Part of a small language model's weights: 6672 steps.
Each number is 200 + 40 x the weight over the matrix's rms, rounded and kept within 0 to 999. Layers, rows and columns count from 0.

# q: layer 7 attention query, 512x512, rms 0.0678, rows 437-447, columns 384-447
# k: layer 7 attention key, 512x512, rms 0.0684, rows 437-446, columns 384-447
q437,187,253,160,211,179,189,154,226,189,169,235,274,179,221,179,227,210,197,221,161,188,195,199,201,314,147,265,196,165,199,247,192,154,156,205,203,210,225,164,215,181,246,199,162,219,215,195,161,277,179,235,170,236,103,161,201,205,240,178,214,195,190,158,186
k437,221,190,189,263,183,204,207,189,194,196,153,194,233,188,216,199,168,192,142,214,130,265,204,230,199,202,257,186,174,230,220,226,184,328,176,177,154,183,199,193,181,182,233,229,133,177,180,224,208,188,207,240,219,210,249,194,200,196,229,179,147,232,220,188
q438,247,222,194,201,125,188,217,208,231,144,162,146,251,225,157,154,251,185,201,225,238,199,253,204,244,215,246,259,222,214,229,224,184,168,157,156,198,233,191,150,243,200,250,230,205,138,157,223,193,228,213,188,198,190,201,248,205,168,222,157,257,190,200,249
k438,260,154,245,206,236,126,236,198,174,268,182,208,187,211,219,159,230,176,237,215,247,175,261,207,193,232,213,247,140,269,180,210,170,196,179,222,169,200,195,214,161,211,179,240,199,198,180,203,177,178,226,191,242,171,197,181,189,227,192,168,249,202,216,200
q439,214,192,129,253,109,165,157,156,211,225,161,219,217,212,228,167,165,231,203,183,169,203,211,245,153,171,162,218,170,199,174,226,135,125,193,178,189,170,241,251,191,204,226,193,214,213,153,165,181,212,171,220,200,214,303,180,161,135,168,211,253,154,177,221
k439,228,313,219,161,174,208,204,232,213,180,273,161,168,255,211,179,219,219,121,203,225,180,204,198,177,183,250,255,142,237,206,191,150,237,183,233,172,236,168,163,202,219,162,182,229,209,182,203,240,199,293,191,209,222,241,164,195,216,160,184,205,185,177,206
q440,195,139,227,167,202,222,177,174,235,209,188,194,169,185,163,132,163,223,213,269,215,165,200,169,190,192,133,241,250,228,214,192,227,195,202,232,209,185,184,229,155,167,226,244,183,213,177,319,204,150,181,143,246,181,192,165,175,134,223,203,159,280,213,191
k440,167,206,174,231,211,176,233,136,241,131,177,220,198,140,196,190,210,210,199,147,107,244,204,204,248,180,197,226,255,210,192,206,225,213,227,175,194,195,147,185,208,145,183,194,261,215,213,167,179,250,186,231,206,205,170,179,251,295,216,202,171,147,244,222
q441,176,229,172,199,131,175,250,156,255,275,194,178,240,194,186,182,205,272,168,158,191,182,225,234,198,245,183,195,222,232,147,253,244,263,209,203,191,251,232,216,210,189,151,231,188,221,195,205,171,174,211,207,209,244,179,173,209,143,238,186,215,213,153,206
k441,185,213,189,172,176,178,182,205,195,218,229,190,191,147,164,208,134,261,194,276,212,225,220,189,148,160,175,196,249,224,200,230,230,192,247,219,202,207,181,222,215,152,241,190,204,211,205,199,215,202,189,257,111,258,241,236,207,220,212,219,227,233,211,190
q442,248,202,151,214,188,165,219,253,195,181,240,225,226,225,195,178,215,230,261,189,165,249,128,201,210,190,210,230,161,149,244,193,250,193,183,183,168,211,250,165,209,199,181,235,207,220,174,266,202,168,248,224,194,170,187,182,166,203,204,157,225,243,195,233
k442,199,156,217,230,194,193,215,179,217,218,197,156,192,229,217,206,111,202,180,251,176,155,190,230,183,200,232,249,250,182,179,223,157,222,177,207,209,171,197,174,191,207,169,258,207,221,155,219,235,223,169,233,242,211,223,223,185,188,128,173,183,257,229,206
q443,248,184,142,235,256,192,194,187,245,198,236,224,173,226,221,228,183,171,214,191,206,247,162,297,199,243,208,268,212,215,123,245,170,200,208,189,236,246,181,280,218,230,164,193,198,213,201,146,240,233,186,196,165,232,200,235,194,222,165,176,232,217,199,230
k443,200,207,224,180,154,228,192,264,181,149,204,180,258,173,209,203,209,217,251,223,225,185,186,215,197,254,202,216,160,180,227,190,231,205,201,226,194,147,213,186,219,218,155,236,133,157,221,221,222,199,274,218,243,234,222,159,175,267,227,152,279,262,188,179
q444,141,191,235,156,170,264,175,118,159,224,220,266,177,183,186,195,211,282,153,146,184,234,190,184,151,215,214,101,280,274,217,232,258,240,179,198,150,190,188,229,195,193,192,279,207,184,127,152,204,209,232,196,186,223,241,224,241,240,237,233,205,184,204,167
k444,185,210,193,142,178,200,170,214,166,190,198,211,209,203,218,186,203,149,180,183,247,279,196,151,228,194,242,179,217,208,193,287,195,187,211,207,195,180,220,244,223,158,246,221,167,173,223,140,223,204,194,212,186,162,258,225,189,219,205,238,139,203,188,238
q445,135,123,185,204,221,161,223,159,141,192,146,164,256,162,231,189,160,174,221,96,224,252,219,197,168,199,250,185,210,289,223,217,174,201,207,226,168,260,197,191,174,184,222,230,186,169,231,166,252,185,247,195,201,248,175,177,248,183,141,167,151,205,193,145
k445,166,199,213,198,160,168,162,193,159,246,221,276,222,156,223,288,234,199,195,205,190,272,156,228,218,216,185,220,211,140,194,153,162,231,188,230,224,190,132,212,254,212,144,192,248,195,133,222,257,225,163,178,187,215,195,153,189,198,224,174,167,255,270,215
q446,154,149,159,199,226,190,206,257,224,239,231,167,160,206,194,173,203,187,234,196,212,220,210,235,224,164,195,224,214,224,253,139,162,241,216,205,208,207,216,243,238,213,207,196,240,211,162,180,155,187,231,145,135,206,133,252,176,224,251,145,190,208,205,196
k446,222,229,190,200,204,215,211,220,175,229,217,258,241,230,189,197,182,216,240,218,215,158,220,193,142,146,143,191,179,192,148,169,154,170,260,216,180,190,117,153,191,174,231,201,196,164,187,188,200,202,213,201,197,235,269,195,163,197,205,196,258,234,241,258
q447,211,197,167,235,199,262,208,157,184,211,179,170,207,115,206,194,153,154,128,203,156,194,239,138,224,246,221,186,235,264,152,147,186,208,199,247,195,248,175,196,200,220,214,188,228,198,205,197,161,192,178,179,219,170,170,219,198,156,200,194,229,163,158,235